Part of a small language model's weights: 26 layers.
Each number is 128 + 24 x the weight over the matrix's rms, rounded and kept within 0 to 255. Layers, rows and columns count from 0.

# layer 5 MLP up, 448x128, rms 0.155, rows 265-291, columns 0-127
[[136 175 118  88 149 125 106 130 120 127 111 134 127 133 148 151  83 144 160 151 131  94 146 140  85 132 105  84 166 158  89 136 121 160 125 113 116 119  98 140 119 115 113 142 179 112 125 123 130 155 141 153 115 111 135 141 129  64  74 108 127 102 127 173 141 130 122 121 138 149 112 104 103 136 103 161  89 161  91 145 149 127 176 123 113 147  97 116  88 160 149 124 155 110 129 106 138 129 152  93 124 106 143 131 166 145 127 135  88 138 131 152 128  86 133 127 120 165 174 172 132 153 182  94 126 145 152 130]
 [123 128 136 178  94 103  60 132 180 145 133 101 154 149 119 135 146 114 112 134  99 103 121 113 167 159 184 121 118 124 116 146  87 174 146 163  81 145  74 187 112 132  57 111 176 103 135 145 210 127 124 146 114 146 177 178  97 150 131 133 100 144 149 123 121 158 138 144 136 116 128 110  92 133  74 130 123 156 107  75 162 125  85 122 188 120  55  66 115  99 122  73 137 141 140 167 133 185  69 112 109  90  94 121 136 160 144 174 123 127 138 189  93 130 109 109 134 103 146 145  85 150 148 103  98 120 134 100]
 [ 80 124 151 169 110 101 118 153  59 118 142 132 128 119 114 145  92 117 102  75 137 135 114 148 158  95 102 141 120 147 111  93 157 132 155 136 138 155 138 134  92 119 117  93 137 104 144 143  88 107 101 127 139 110 158  93 158 159 156  81 108 104 163 146 127 134 105 131  85 151 153 146 141 121 103 113 126 100 100 124 106 132 152 131 120 133  99 118 165 128 156 170 112 108 139 117 100 152 138 155  78 137 173 147 136 155 102 110 101 136  95 135 156 137 132 119 116 143 118 130  81 146 109 130 186 170 101 101]
 [142 138 150 137 121 121  95  90 126 101 124 114 141 174 162 161 129 103 102  89 115  96 164 169 109  98 101 145  69 114  86 175  87 139  96 139 156 117 134 128 125 137 115 162 144  89 110 102 116 128 149 142 115 204 150 136 153 129 164  90 127 133 156 146 116 118 108 136 145 138 142 148 104 126 145 110  97 149 145 110 148 138 159 107 164 153 101 151 155 118 140  79 113  89 140 130  99 119 110 169  80 133 104  94 199 146  81 159 168 143 109 187  76 143 150 120 130 123 152 146 144 130  85 137 184 161 136 132]
 [159 141 161 126 141 162 125 107 147 140 114 145 139 110 133 116 131 113 146 129 140 133  87 133 105 140 121 109 134 136 134 145 104 119 141 154 119 122 117 140  89 112 155 109 138 127 132 139 162 112 144  86 150 100 165 133 106 108 126 128 138 106 127 141 149  95 134 172 152 172  97 127 143 128 121 158 138 131 122 142 137 124 139 123 127  92 141 155 114 120 154 120 119  90 115 145 127 106 171  91 154  91 120 132 156 115  90 127 126 177 131 157  99 123 134 131 172 142 121 113 189 125 135 131 137 143 104 111]
 [151 117 147 103  97 138 108 166 124 110 118 142 113 124 123 139 118 140 127 141 127 138 118 160 137 104 122 136 135 126 149 122 141 118 122 139 150 127 112 116 141 138 122 111 109 127 151 130 117 114 125 116 107 121 123 123 108 121 126 140 139 136  99 108 152 124 153 126 111 145 119 128 151 120 140 134 142 137 138 120 140 117 149 130 144 132 135 123 110 141 104 112 126 119 126 102 128 129 126 122 124 120 150 131 147 136 122 123 119 144 131 143 138 119 134 108 123 124 132 137 130 119 108 126 142 140 139 128]
 [129 133 142 137 131 147 149 129 132 131 140 139 153 155 147 133 119 133 144 135 136 136 117 137 131 130 130 121 136 130 137 148 130 107 122 130 120 122 134 159 125 136 136 124 125 122 116 137 136 105 126 121 132 137 115 125 114 106 117 125 117 112 134 134 105 139  96 144 136 130 132 126 143 127 129 119 114 123 109 115 126 123 140 129 141 121 123 104 127 126 138 122 115 124 145 113 139 116 113 110 128 134 106 125 119 124 136 141 137 128 155 146 144 103 110 129 130 104 125 130 126 115 130 106 127 122 129 110]
 [140 139  95 131 112 114 107 139 121 134 129 154 150 121 141 133 134 123 107 119 134  82 136 122 119 141 114 100 145 139 111 123 126 101 122 152 126 132 127 122 150 130 126 137 128 105 129 118 125 131 146 152 131 122 133 101 158 104 116 122 150  97 129 108 116 146 113 131 112 124 128 106 133 153 106 132 135  97 125 134 156 109 107 129 138 112 126 132 133  93 101 113 108 107 131 144 125 130 129 121 138 147 122 126 108 104 125 124 156 155 126  95 115 139 150 139 122 150 127 120 117 152 123 128 160 132 133 124]
 [140 126 142 119 135 129 135 134 141 122 102 134 123 124 135 138 140 109 117 127 144 125 136 137 143 132 138 129 125 125 116 107 113 129 138 129 121 130 132 135 149 127 124 126 132 123 152 116 158 111 120 143 125 121 134 123 165 133 109 152 116 131 132 151 115 134 120 117 117 132 108 111 149 133 105 122 110 129 123 121 157 113 114 120 130 119 120 108 117 122 131  99 133 126 134 129 112 127 115 141 119 120 122 133 112 121 138 130 126 139 155 113 139 131 113 144 132 129 136 122 142 134 114 146 116 122 151 132]
 [115 123 132 118 123  95 125 114 131  95 115 117 145 134 120 149 104 121 115 156 109 141 132 127 116 115 134 138 153 127 141 119 144 149 135 135 128 144 135 144 117 113 113 122 143  97 145 130 140 120 104 150 115 125 148 110 134 136 126 149 127 125 158 145 143 113 122 135 151 128 125 112 123 113 138 152 124 120 121 132 141 115 142 131 140 138 146 120 128 137 105 120 137 124 145 141 127  85 147 137 133 116 151 116 140 116 136 106 127 133 132 146 134 129 126 118 115 130 140 145 132 113 145 131 118 131 153 119]
 [115 125 121 123  95 151 161  96 109 137 102  70 111 207 160 148 142  87 118 133  95 152 131 162 109 115 182 144 168 120 144 150 165 149 143  88 171 123 147 145 100 125  63 180 126 104 143 164 113  76  99  95 110  90 139 149 156 118 121 122 174 146 109 144 120 158 108 100 135 142 140  76 175 108 132 184  75 171 108  92 162  37 208  93 148 145 134 117 105 128 135  61  86 134 142 119  60  64 131 197 135 143 140 150 191  92 109 165 135 134 158 163 131  73 121 162  88 122 155 143  91 115  84 169 114 117 121 138]
 [130  99 129 142  92 161  94 105 141 115 101 144 153 173 155 126  82 124  70 141 133 121  90 163 137 138 144 132 146 107 119 135 127 144 154 145 134 148 183 134 104 156 136  94 141 134 165 140 121 183 108 117  63  95 133 137 150 139  99 156  97 111 136  97 125 105 109 152 193  80 126 154 153  88 127 135  73 108  81  97 170 136 162 117  81 131 148 126 143 167 117 123 105 163 110 162 128 151 155 120 126  81 138 118 135 164 112  93 125 125 184 116 101 124 107 178 107 174 159 148 168  85 100 123 104 134 177 118]
 [127 160 115 131 117 157 158 166 137 131 141 188 154 164  95 170 104 144 122 141 197 188 119 102 142 126 156 133 180 151 185 110 134 155 108 153  59 159 127 151 107 115  76 101 106 128 214 120 112 128 121 154 123  76 117 161 155 110 157 103 130  71 121 136 111 174 110 124 133 155 100 124 176 130 113 112 138 166 146 137 165 103 150 136 144 161 121 142  80 124 146 134 173 112 148 148 129 195 109 169 169  99 142  99 126 141  41 128 162 143 105 104  95 121 111 133 208 105 128 135 155 114 164 148 117 128 140 107]
 [138 121 123 169  87 155 127  96  68 167 145 118  85 165 149  99  56 116 135  99 143 208 195 159 156 113 134  84 142 108 152 144 123 125 127 135 106 178 132 142 122 148  89  93 119  83 111 122 159 148 128 119 116 106 126 112 130 106  99  90 114 103 134 177 135 129  91 176 122 126  77 113  65 100 137 108 175 116  99 126 178 104 195 111 145 108 199 138 144  94 131 101  77 120  83 157 157 115 145 130 105 136 130 115 147 141  79 157  68 121 146 181 141 110 129 132 136  81  83 154 133 100 158 155 194 139 112 115]
 [ 79 133 143  59 120 172 108 156  30  83 171  13 172 105 206 196  90 121 122  93  82  89 153  88 145 136 152 176 132  99 110 152 151 107 121 103 176 162  93 149 117  79 141 120 154 131 141 117 109  88 123 133  80 148 122 150 152 132  85 135 142  95 129  77 107 162 129  96 165 166  93 122  96  81 135 114 165  94 140  59 145  92 121 127 198  71  79 162 161 169 134 107 112 185 150 141 150 169 166 146 126  77 119 164  99 103  99 134 122 208 108 142 136 108 130 141  82  60 105 137 115  36 162 167 166  91  98 145]
 [103  79  87  84 119 176  90 181 127 132 148  87 113 111 147  97 156 144 105  75  74 127  96 149  75 123 132  74 168 155 126 161 110 161  91 145 109 121 168 102 130 131 136 136 137 129 178 125 211 144 169 166 100 125 106 147 107  89 149 124 164  89 116 123  97 129 141 103 171 127 112 114  98 159 157 106 142 139 151 137 149 111 150 166 108 163 112  74 112  63 119 103 109 126  96 161 113 152 177  66 120  95 155 140 115 153 150 152 149 133 157  60 132 138 132 113 125 122 115 144 118  97 164 158 117 140 106 141]
 [124 161 154 146 139 130 107 142  85  90 135 141 150 140 131 121 104 160 140  78 159 123 154 142 162 139 123 100 132 138 154 135 124 131 143 116 117 128 135 131  86 119 124 108 126 143 170 111 125 137 151  93 163 106 149 157 159 105  84 106 151 141 116 118 118 134 160 148  72 169 158 102 135 104 142 132 112 136 117 118 156 153 153 133 142 118 154 129 143 119 125 161 170  71 146  86 122 131 131 146 123 143  84 148 123 124 144 141 150 165  83  71 186 130 111 114 130 120 164 128 122 142 131  89 159 116 140 103]
 [125 143 134 134 129 135 122 121 132 138 126 119  91 128 133 113 126 145 130 140 147 119 143 143 138 129 141 116 107 124 109 126 117 130 155 137 141 141 135 125 127 128 126 130 101 117 107 134 129 129 129 102 141 134 146 140 162 127 112 128 110 105 126 146 123 120 142 120 114 131 132 115 118 118 128 149 139 126 129 123 118 123 126 140 143 107 122 147 141 101 115 117 118 129 111 106 150 111 142 134 135 110 123 151 155 116 140 150 118 145 134 115 114 133 127 102 124 114 118 138 132 124 138 138 139 139 133 133]
 [ 99 203 192 102  62 122 107 162 143 107 174 139 196 130 105 110 104 135 125 123  85 167  76 162  88 156 144  50  70 128  98 109 110 134 175 130 140  95 119 142 101  91 121 154 117  60 120 121  98 137 168 134 123 118 131 109 103 135  36  72  92 131 147 135 134 104 144 109  98 111 145  91 139 175  81 126 134 110 110  86 124  57 134 166 158  76 173 124  89  57  69  80  43 174 167 135 131 117 182  76 130 131 150 157 134 124  71 138 129 134 150 134 184  88  98 160 189 109 108 178 125 149 160 143 127 175 120 110]
 [121 129 119 126 125 146  98 131 132 121 158 113 138 119 172  86 146 118 148 128 153 113 129 138 118 103 108 122 107 158 119 133  97 102 139 119 132  82 158 116  77 125 119 161 157 128 147 144 163  98 105 104 131 134 125 145 122 125 135 142  94 114 146 158 138 139 136 121  97 140 120 105 122 115 119 117 154 104  94 132 104 133 118 100 147 123 130 117 146 151 161 128 120 167 119  99 111 150 145 139 116 129 134 125 102 160 147 148 178 142 138 104 111 125  99 115 166 153 110 146 127 121 141 150 159 120 131 143]
 [132 139 136  81 144 104  64 151 136 157 101 127 132 112 115 171 154 148  76 134 135 108 116 143 112 135  91  93  96 133 116  69 156 126 116 107 115  98 175 204 143 109  73 108  85 152 165 152 195 112 129 106 128 132 110 194 168 179 129 140 116 141 175 151 121 130  86 154 139  67 109  77 142  59 127 145 103  88  94 157 160 144 113  99 106 115  89 171 128 123 150 127 118 113  75 167 150 141 101 103 134  74 116 182 158 105 172 117 138 172 116 118  99 169 130 134 150 142 166 173  86 106 110 112 127 192 145  94]
 [ 86 116  71 159  96 117 134 109 128  90 140 139  83 127 119 111 138 188 115 118  82 158  71 157 134 132 148 115 125 107 130 149 128 118 127  87 167 146 134 130 142 111 118 105 159 126 159 199  93 111 122 123 121 108 178 141 131 104  94  73 155 104  90 152  79 180 130 154 100 110 132  79 107 140 147  96 111 135  89 174 173 154 151 110 182 177 117 168 110 126  73 137  82 123 105 137 136 130 105  82  96 114  83 142  93 117  86 150 104 127 145 121 135 114  94 173 155 139 176 101  95 116 136 158 141 150 141 119]
 [112 152 136  83 115  79 107 141  71 148  98 112 141 170 143  84 103 108 127 156 118  87 129 149 124 113 155 113 152 142  83  87 162 167  90 145 127 132 155 145 120 166 160 118 178 150 154 112 143  89 110 140 147 158 154 168 153 165  97 142 115 116 186 128  95 143  88 177 137 124 134 116 172 122 166 164 171 108  49 110 134 109 126 110 183 110  86 168  71  86 140 124 159  95 141 157 109 127 132 126 126 126 160 140 117 130 133 141  35 149 120 151 154 101 102 134 119 173 148 188 131 132 119 165  66 149 131 136]
 [151 114 129 100 125 127 123  96 113 145 186  98 104  91 149 161 128 112  77 125 142  82 114 124 108 123 154 145 139  93 146 133  94 196  85 102 184 173 134 164  81 145  79 131 132 129 175  83 101  89 133 116 105 160 159 152 103 139 179 130 154 119  92 156 120 112 121  93 162 148 142 183  36 172  71 162 156  68  59 120 100  90 170 118 142 160 157 131  84 141 174 108 149 110  89 107 115  73 178  81 134 172 115 146 129 168 159 174 122  97 114 147 127 191 148 157 117 115 133 192 143 165 100 149 122 137  97 150]
 [167  66 127 171 176 158 146 226 133 171 118 144 160 122 153  94 105 145 161 106 201 134 110 133 118  96 118 170 147  95 140 164 153 111 212 130 133 182 123 168 124 109 154 126 108 143 112 157 168 176 133 149  96 134 123 120 187 105 163 155  96 115 118 123 123 186 116 169 181 177 137 153  89 102 150 147 181 146 118 161 103  96 144 144 151 109 126 124 118 136  81 125 101 118  98 112 118 162 160 117 119 127 114 131 158  97 130 145 170 161 147 142 138 162 100 140 130  93 141 177 123 157 152 125 113 154 120 139]
 [116 153 118 128  93 165 175 122 141 163 130 114 136 131 110 147 129 164 108 122 110 151 139 132  95 107  98 163 169 122 139 132 147  85 142 116 140 152 154 100 107 138  83 109 105 136 157 111 126  93 163  86 124 159 149 128 147 110 152 129 135 146 128 102 116 134 105 133 187 136  98 136 115 134 111 139 153 188 147 125 172 139 142 138 119 154 165 159 135 122 121 121 152 126 126 103 136 150 114 124 150 102 120 130 141 146 153  86 112 156 119 150 155 157 107 100 133 121 153 103 136 137  97 106 115 112 138 107]
 [134 173 120  91 140 113 106 192 145 107 149 164 134 160 117 172 116  76 157 109 124 117  65 152 100 148 148 159 151 112 152 189  72 141 146 131 113 128 124 156 151 158 137 130 127 117  98 115 151 134 135 167 129 121 110 138 134 101 146 124 103 136 100 109  75 131 117 116 139 122 111 130 115 108 168  48 107 148 159 113 160  61 135 150 132 118 132 164 103 111 138 100 107 108 124 154 125 139 171 119 106 141  97 129 123 176 102 155 116 144 131 155 146 123  79 150 118 122 133 139 124  67 109 129 127 109 125 158]]
# layer 5 MLP down (transposed), 448x128, rms 0.159, rows 265-291, columns 0-127
[[161 143 144 158 117 109 145 144 155 158 183 134 119 163 116 126 113 152 170 119 107  98 153 152 150  95 149 138  93 103 150 130 146 101 135 112 123 133 143 123 174 155 180 131 118 113 136 130 115 156 127 188 121 133 149 107 117  83 104 116 123  79 112 127  96 117 121 145 160 120 128 125 155 137 151 129 112  78 113 154 127 128 122 143 148 110 122 136 130 152 135 115 138 168 147 162  90 118 145 173 134 118 128  88 133 124  87 142 147 120 135  99 130 102 126 123 140 111  92  77 137 144 126 112 129 140 161 124]
 [131 121 130 149  88  95 146  77 111 110 146 116  75 119 129 133 178  93 161 140 128 135 129 130 154 119 110  87 142 113 153 110  96 132 133 138 110 176 105  97 100 102  67 140 150 149  97 114 116 169 145 151 119 167 107 131 146 143 136 156 178 186 118 143 132  84 126 108 123 156  83 153 133 127 145 126 141 127 168  97 133 142 142 138 141 130  95 131 175 167 166 125  93 106  99  92  92 125 136 142 179 143 161 169 147 111 168  77 150 156 164 133 135 106 128 106 117 137 140 167  68 151 123 143 184 148 145 104]
 [153  93 122  92 137 142 138 125  99 146 106  86  79 158 100  64 113 119 141 101 133 124 107 118 119 107 101 152 130  84 120  95 141 116  98 113 144  99 147 159 149  91 184 138 105 154 148 123 114 166 107 131 112 110 106 133 122 120 113 113 118 169 106 151 143 164 127 100 140 149  73  94 119 127  96 127 150 159 145 141 129 134 124 117 160 177 163 110 112  95  91  81 113  80 158 139 175 118 108 145 121 102 154  96 115 108 168 159 119 125  99 141 146 126 125 142  85 118  95 107 126  85 131 115 186 177 100 121]
 [169  76 109 149 170 149 112 129  86 162 171 207 117 134 118  45 116 146 167 122 108 125 131  92 145 117 169 215 182 155 136 153 117  97 126 159  90 173 115  75 178 150  99 130 134 178 143  80 158 132 144 108 150 153 100 127  91 200  97 116 108 109 122 145 169 146 146 124 176  98 149 146 191 151 121 113 193 114 109 164 159 142  69 141 165  76 104  79 171  84 219 127  80 109 105 117 124 152 155 147 120 133 176 147 122 147 124 108 135 101 103 149 106 143 122  85 101 162  92 114 146 107 108 150  58  97  73  93]
 [129 109 134  80 122 137 152 131  96 146 126 127 111 120 108 128 116 133 148 126 144 115 129 134 180 116 150 116 107 138  98 114 121 105 148 165 119 104  91  89 161 113 120 140  92 142 139 155 120 167 129 114  91 120 136 138 130 135 100 149 132 141 108 121 132 125 136 120 146 112 121 151 132 117 111 125 143 117 114 134 138 159 155 114 133 117 136 138 154 121 114 175 130 172 133 105 131 164  92  97 127 141 132 114 102 173  73 133 129 117 134 133 140 157 145 101 115 114 176 117  96  93 135 115 139 171 142 119]
 [128 107 122 116 143 116 143 104 133 132 106 139 139 110 113 133 140 135 130 106 131 133 120 131 155 143 101 129 119 125 160 133 123 129 124 134 121 132 129 105 139 117 139 136 136 146 132 128 127 158 135 134 137 107 112 127 130 143 124 144 124 141 121 141 125 127 122 154 138 144 129 114 115 132 131 128 126 122 121 132 115 132 114 118 131 133 146 125 147 105 143 113 129 152 118 144 125 153 115 111 132 148 123 119 114 121 128 141 129 154 141 138 116 143 125 158 126 134 122 117 121 131 150  98 137 123 113 150]
 [114 127 121 132 118 114 115 140 118 108 117 146 132  99 138 125 137 110 120 152 123 134 125 147 117 102 122 136 127 145 130 135 129 131 141 112 143 125 125 127 120 132 139 143 130 158 130 130 135 133 143 135 115 127 144 127 125 129 119 142 121 127 121 123 117 129 140 126 151 125 136 138 125 143 143 137 126 147 125 149 115 139 103 139 124 139 130 135 128 140 142 135 124 123 107 141 129 119 149 142 136 115 132 135 133 127 135 118 114 116 127 112 123 125 119 131 126 127 109 122 137 138 155 126 126 116 118 143]
 [142 134 119 126 137 111 135 106 134 134 120 136 143 138 125 102 140 106 130 140 131 132 126 149 121 129 151 162 150 143 132 139 107 115 138  91 148 159 136 130 120 135 111 134 137 120 112 137 150 150 144 137 119 139 111 135 119 148 116 127 120 138 118 128 114 125 142 130 133 143 131 119 127 131 125 139 133 150 128 103 141 150 140 141 135 105 136 121 141 147 142 114 125 142 132 137 121 102 128 130 141 108 140  87 131 118 148 140 130 110 133 143 125 111 121 111 112 137 109 123 128 111 140 134 148 131 106 119]
 [130 143 144 120 140 115 134 125 110 136 141 140 133 124 114 131 136 133 113 129 115 113 131 133 129 132  86 140 124 111 141 107 139 105 136  93 144 134 117 132 131 139 122 159 121 151 130 120 131 132 129 141 122 139 128 119 115 125 116 121 128 133 120 118 110 105 126 128 119 133 116 117 135 137 130 129 134 132 110 128 115 126 140 118 139 125 136 135 100 108 109 127 129 140 127 118 128 129 120 131 154 125 119 128 128 126 127 118 137 144 122 117 128 125 134 122 129 116 136 115 124 123 133 120 127 117 127 132]
 [132 101 112 153 126 155 144 124 136 127 134 143 139  95 123 142 144 134 136 118 126 123 134 137 134 142 123 129 119 122 134 135 149 118 144 139 156 135 114 118 141 123 142 127 119 159 121 127 121 110 143 124 152 134 132 128 118 106 124 126 118 129 113 101 117 148 133 135 121 158  96 139 135 136 121 137 128 113 131 140 117 139 117 123 135 138 123 141 119 123 149  95 147 136 116 148 119 151 123 120 148 133 139 104 125 117 143 138 158 128 108 116 135 124 107 129 135 117 114 138 132 128 118 129 127 137 130 131]
 [107  97 150 203 105 110 135 139  98 130  95 188 133 135 148  98  92 134 163  65 130 104 138 163 105 119  97  73 128 123 138 137 176 132 185 128 107 124  93  70 145 115 125 148 136 134 128  51  46  89 114 152 124 112 112 121 153 184 129 176 177 120  92 189  69 144  79  95 165  99 138 119 213 109 169 123  74 143 194 149 118  82  91 176 111 136 122  86 134 141  61 155 123 135 147  94  65 132 104 151 122 146 148 121 113 101 187 126 157 108 120 163 136 100 144 187  86 145 102 153  92 134 177 130 130 107 159 139]
 [115 186 138 130 113 112 138 142  92  90 167 118 116  85  94 153  93 123 126  84  91 139 152 123 142 104 102  73 116 130  94 130 110 105 137 154  72  87 122 102 147 140 111 168 166 170  87 136 156 130 152 145  98 120 117 172 128 147 134 147  96 130 130 128 106 163 130 127 133  69 141 102 122 132 140 124 116 125 139 137  92  87  89 159 141 133 118 108 132 144 127 192 165 115 113 136  75 147 110 142 128 160 128 124 140 132 125 155 109 114 103 134 141 151 123 166 118  89 152 126  99 167 132 160  96 112 149  85]
 [ 90 137  99  81  96 111 197 121 171 112  99 142 158 116 171 186  82 105 146  99 171 118 104 113 159  97 140 156 124 159  98 144 169 116 108 105 131  78  96 119 201 161 130  80 111 116  75  84 161 110 131 105 164 182  88 151 124  97 122 156 154  96 181 160 129 100 172 134 117 140 159  66 141 114 164 126 163  88 123 160 142 117 159 127 154 156 127 129 124 141 135 127 128 167 169  96 138 149  95 136 137 184  88 135 175 155 122 142 170 153 117 107 133 166 123 114 174 131 135 125 174 175 142 138 137 135  68  85]
 [173 144 160  88 136  82 109 163 158 145 153 109 137  91  72 130 140 126 168 123 155 120 102 140 150 123  98 175 136 222  83  68 133 208 129 140 117 122  66 177 117 147 146 125 109 170 169 166 107 135 158 141 140 143 116  90 106 158  84 163 113 133 124 113  76 119 129 167 134 115 117  93 126 161 146 123 124 100 130 110 122 155 177 126 124 140 122  76 149 126 121 130 138  93 178 113 130 128 128 126 125 143 145 135 117 121  99 140 112 164 159  73 177 134 123 141 116 110 142 124 182  84 102  99 113  99 135 102]
 [128 117 190 173  53 142 165 140 198 177 147 141  69 122 113  85 181 131 187 138 162 125 118 141  77 119 159 159  87 136 152 143 141 104 165  88 131 134 150 121 159 139  97 167 131 157  82 130  71  99 137 154 128  52 154 125  87 183 104 155 139  53 111 153 143 122  49 131 111  51 138  88  78 153 159 122 128 108 164 112  93 199  60 197 122 128 157 113 156  81 164 127 158  71 193 143 148 113 129 171 185 154 126 136 130 145  95 109 149 136  73 124 146 120 144 167 126 103 111  55 108 131 106 156 142  89 163 160]
 [168 147 110 102  92 121 126  59 111 122 147 171 132 107 118 140 163 120 126 141 157 141 156  93 102 169 106 146 119 104  91  85  96 121  82 110 128 161 144 108 194 129 104 166 121 127 109 138 136 134 148 104 100 101 126 161 155  97 116 134  89 166  76 160 171 219 128 174 111 136 102 154 112 186 138 145 141 134 135 151 135 142 118 122 154 112 148 110 102 120 155 136 114 132  99 130 160 130 195 185 102 105 104 141 105 158 115 161 101 104 158 118 110 113  59 146 120 133 112 108 127 156 155  79  91 110 155 133]
 [119 106 157 120 138 151 161 145 118 152 139 136 154 123  64 130  93 132 144 132 139 183 112  87  98 134 103 178 139 156 121 148 110 104 100 125 168 117  87 159 114 156 142 127 112 129 119 102 151 155 143 140 137 101 114 146 102  92 130 106 138 131  97  94 132 101 143  89 131 139 145 137  95 114 137  93 128 120 162 120 135 103 151  95 161  78 137 148 132 102 131 131 140 112 113 137  95 134 145 107  96 145 100 123  94 134  99 118  95 125 157 148 135  88 106 131 119 150 126 133 118  81 121 142 161  96 148 114]
 [119 119 132 131 130 124 129 132 122 123 125 122 144 118 109 135 128 120 131 122 155 131 125 116 129 119 152 129 166 144 108 135 136 107 132 136 139 114 129 103 136 128 126 148 145 127 139 128 118 132 140 137 125 138 129 125 101 131 153 118 132 138 139 154 100 136 136 125 134 141 142 140 131 126 110 111 114 124 131 152 135 128 117 125 117 132 113 110 146 150 153 117 125 133 116 125 119 113 113 110 123 152 131 131 128 128 137 146 126 134 122 125 130 128 133 129 119 129 134 135 134 147 131 126 121 130 121 113]
 [ 65  80 106 142 171 129 121 114 106 111 157 120 129 119 125  69 121 157 106 103 167 136 114 183 120 153 111 114 179 171 166 157 162 185 159 111 162  68 153 157 206  89 134  93 123 101  80 123 223 106 132 127 138 118 158 119 153 132  77 142 152 165 102 133 137 120  71 120 117 178 148 107 167 147 209 164 109 109 131 114 107 131 123 113 117 102 181 138 129 159 152 173 126 107  93 128 164 151  27 126  31 164 149  90 150  89 197 195 134 123 152  95 136 118 169 144 143 165 138  82 179  55 180 117 136 117 129 133]
 [109 127 144 110 115 144 149 100  98 106 130 157 137 143  92 135 152 127 121 121 158 136 137  91 109 109 123 154 114 149 138 126 114 142 109 124 161 132 104 101 125 118 134  89  92 116 137  92 132 153 126 138 107  87 114  80 123 121 139 107 138 138 121 129 162 105 127 141 142 128 141 126  84 126 176  96 118 105 126 159 153 157 146 121 138 108 124 109 137 100 139 144 127  85 107 135  94 140 117 138 159 150 140 135 125 101 131 100 137 117 132  99 142 113 141 110 131 127 129 115  95 125 119 145 127 128  90 136]
 [147  72 119 109 175 138 154 147 155 128 105 136 126 130  99 135  94 157 104 168 172 121 137 125 108 158 136 134 133 141 119  84 143 109 182 153 130 159  99 144 162 119 139 183 106  78 133  97 147  97 126 136 121 151 116  52  95 182  79 160 151 132  92 132  76 101 118 116 120 121 143 120 182 155 135 172 131 134 155 122 154 145 145 123  79 130 131 199  89  92 160 157  93  97 147 158 152 138 103 116  77 103 119 122 152  86 146 149 164 119 200 102 131  81 158 170 120 172 107 179  96 105  88 113  76  30 114  90]
 [129  97 131 111 107 137 134 147 141 112 155 172 119 104  55 132 142 125 195 118 124 173 106 123 132 141  97 160 148  87 138 119  87  85 124 136  36  58 143 112 163 134 166 163 180 149  98 142 114 114 149 148 146 108 186  87 163  75 147  92 141 138  94  98  99 103 107 117 124  92 167 147 136 134 175 123 129 120 124 129 141 139 162  93 137 157 114 151 116 115  78 107 138 160 122 113 115 117 109 105 144 126 157 155 207 161 154 128 118 145 110  88 146  93 135 110 112 144 108 102 101 126 116 127 161 142  71 107]
 [138 135 128  92 164 190 114 160 106 134  91 112 144 185 113 161 122  76 181 144  92 110 159  90 148 132 122 138  83 109  73 158 147 119 105 108 192  92 101 133 148 132 184 107 174 135 120 126 121 100 120 212  71 120 155 129 104 167 162 128 202 156 137  93 121  81 103 217 109 104 190 114 161 147 138 151 183  68  42 137  76 108 111 161 135 159  53  94 170  75 142 163 159 112 102 110  83 107 104 108 140 175 103  57 127  66 200 155  72 163 105 109 130 160 143 117 111 134 126 119  91 112 113 142  95 140 136 136]
 [128  52 137 108  85 145 118  55 106 102 161 215 134  82  65 149 124 178 196 154 143 146 116  87 112  86 160 137 118 111 188 111 127 166 130  77 123 165  97  82 163 108 120 114 178 125  97 154 130 105 136  58 164  87 103  72  91  98 120 103 116 176 157 107  86 149 133 142 133 120 131 173 243 175 105  91 103 154 149 123 162 138 188 145  98 106 127  68  67  82 157 133  75 114 156  91 141 106 129 158 115  76  83 101  66 147 169 185  79  58  81  69 154 104 165 205  75 155 109 112 164 121 102 111 105 135 168 192]
 [ 87 131 161 147 109 159 137 175 112 117  83 140 138 110 118 111 143 129 160  88 116 165 136 135 131 156  77 156 150 161 121  97 117 146 192 140 152 101  74 178  44 184 164 139 121 110 145 139 131 162 131 152 111 155  98  91 128 144  81 126 150 104 113 134 126 118 139 132 167 152 117 132 133  95 117 122 127 105 138 100 108 116 145  87 200 120 157 134 146  94  95  67 138 145 127 117 188  95 135 103 125 163 117  96 115 128 101 133 106  63 125  90 155 144 117 125 120 139 133 168 112 166 112 148 126 126  90 139]
 [138 153 147  93 152 106 119 142  67 165  98 131 157 107 102 140 108  97 158 118 122 153 100 129 121 128  99 137 133 140 107 130 120 122 130 123 162 132 113 141 135 112 124 145 113 105 112 120 100 163 131  78 101 104 176 143 144 150 158 158 139 145 119 151 161  92 135 134  95  93 108 128 135 100 123 130 174 134 134 118 153 111 118 146  84 128 137 143 117 147 169 115 178 131 113 108 132 118 134 137 136 149 122  90 115 152 130 181 139 121 107 158 137  99 144 124 131 111 166 128 143 129 127  98 130  98 143 114]
 [127 110 114 142 117 111 144 103  51 115 137  91  83 123 164 129 165 120 141 105 158 138 156  96 148 134 106 111 121 182 130 152 145 166  96 149  98  95  92  99 135 156 130 148 154 137  94 151 142 127 129 127 139 174  62 128 115  65 118 106 101  93 111 162 113 147 149 128 137 155 124  91 200 154 163 174 100 124  99 140 119 112  83 123 136 154 103 139 126 115 152 110 102 125  65 166 119 155 101 118 151 100  78 159 146 103 147  91 153 151 170 106 116  77  82 103 179  92 140 112  94 146 124 121  97 132  93 105]]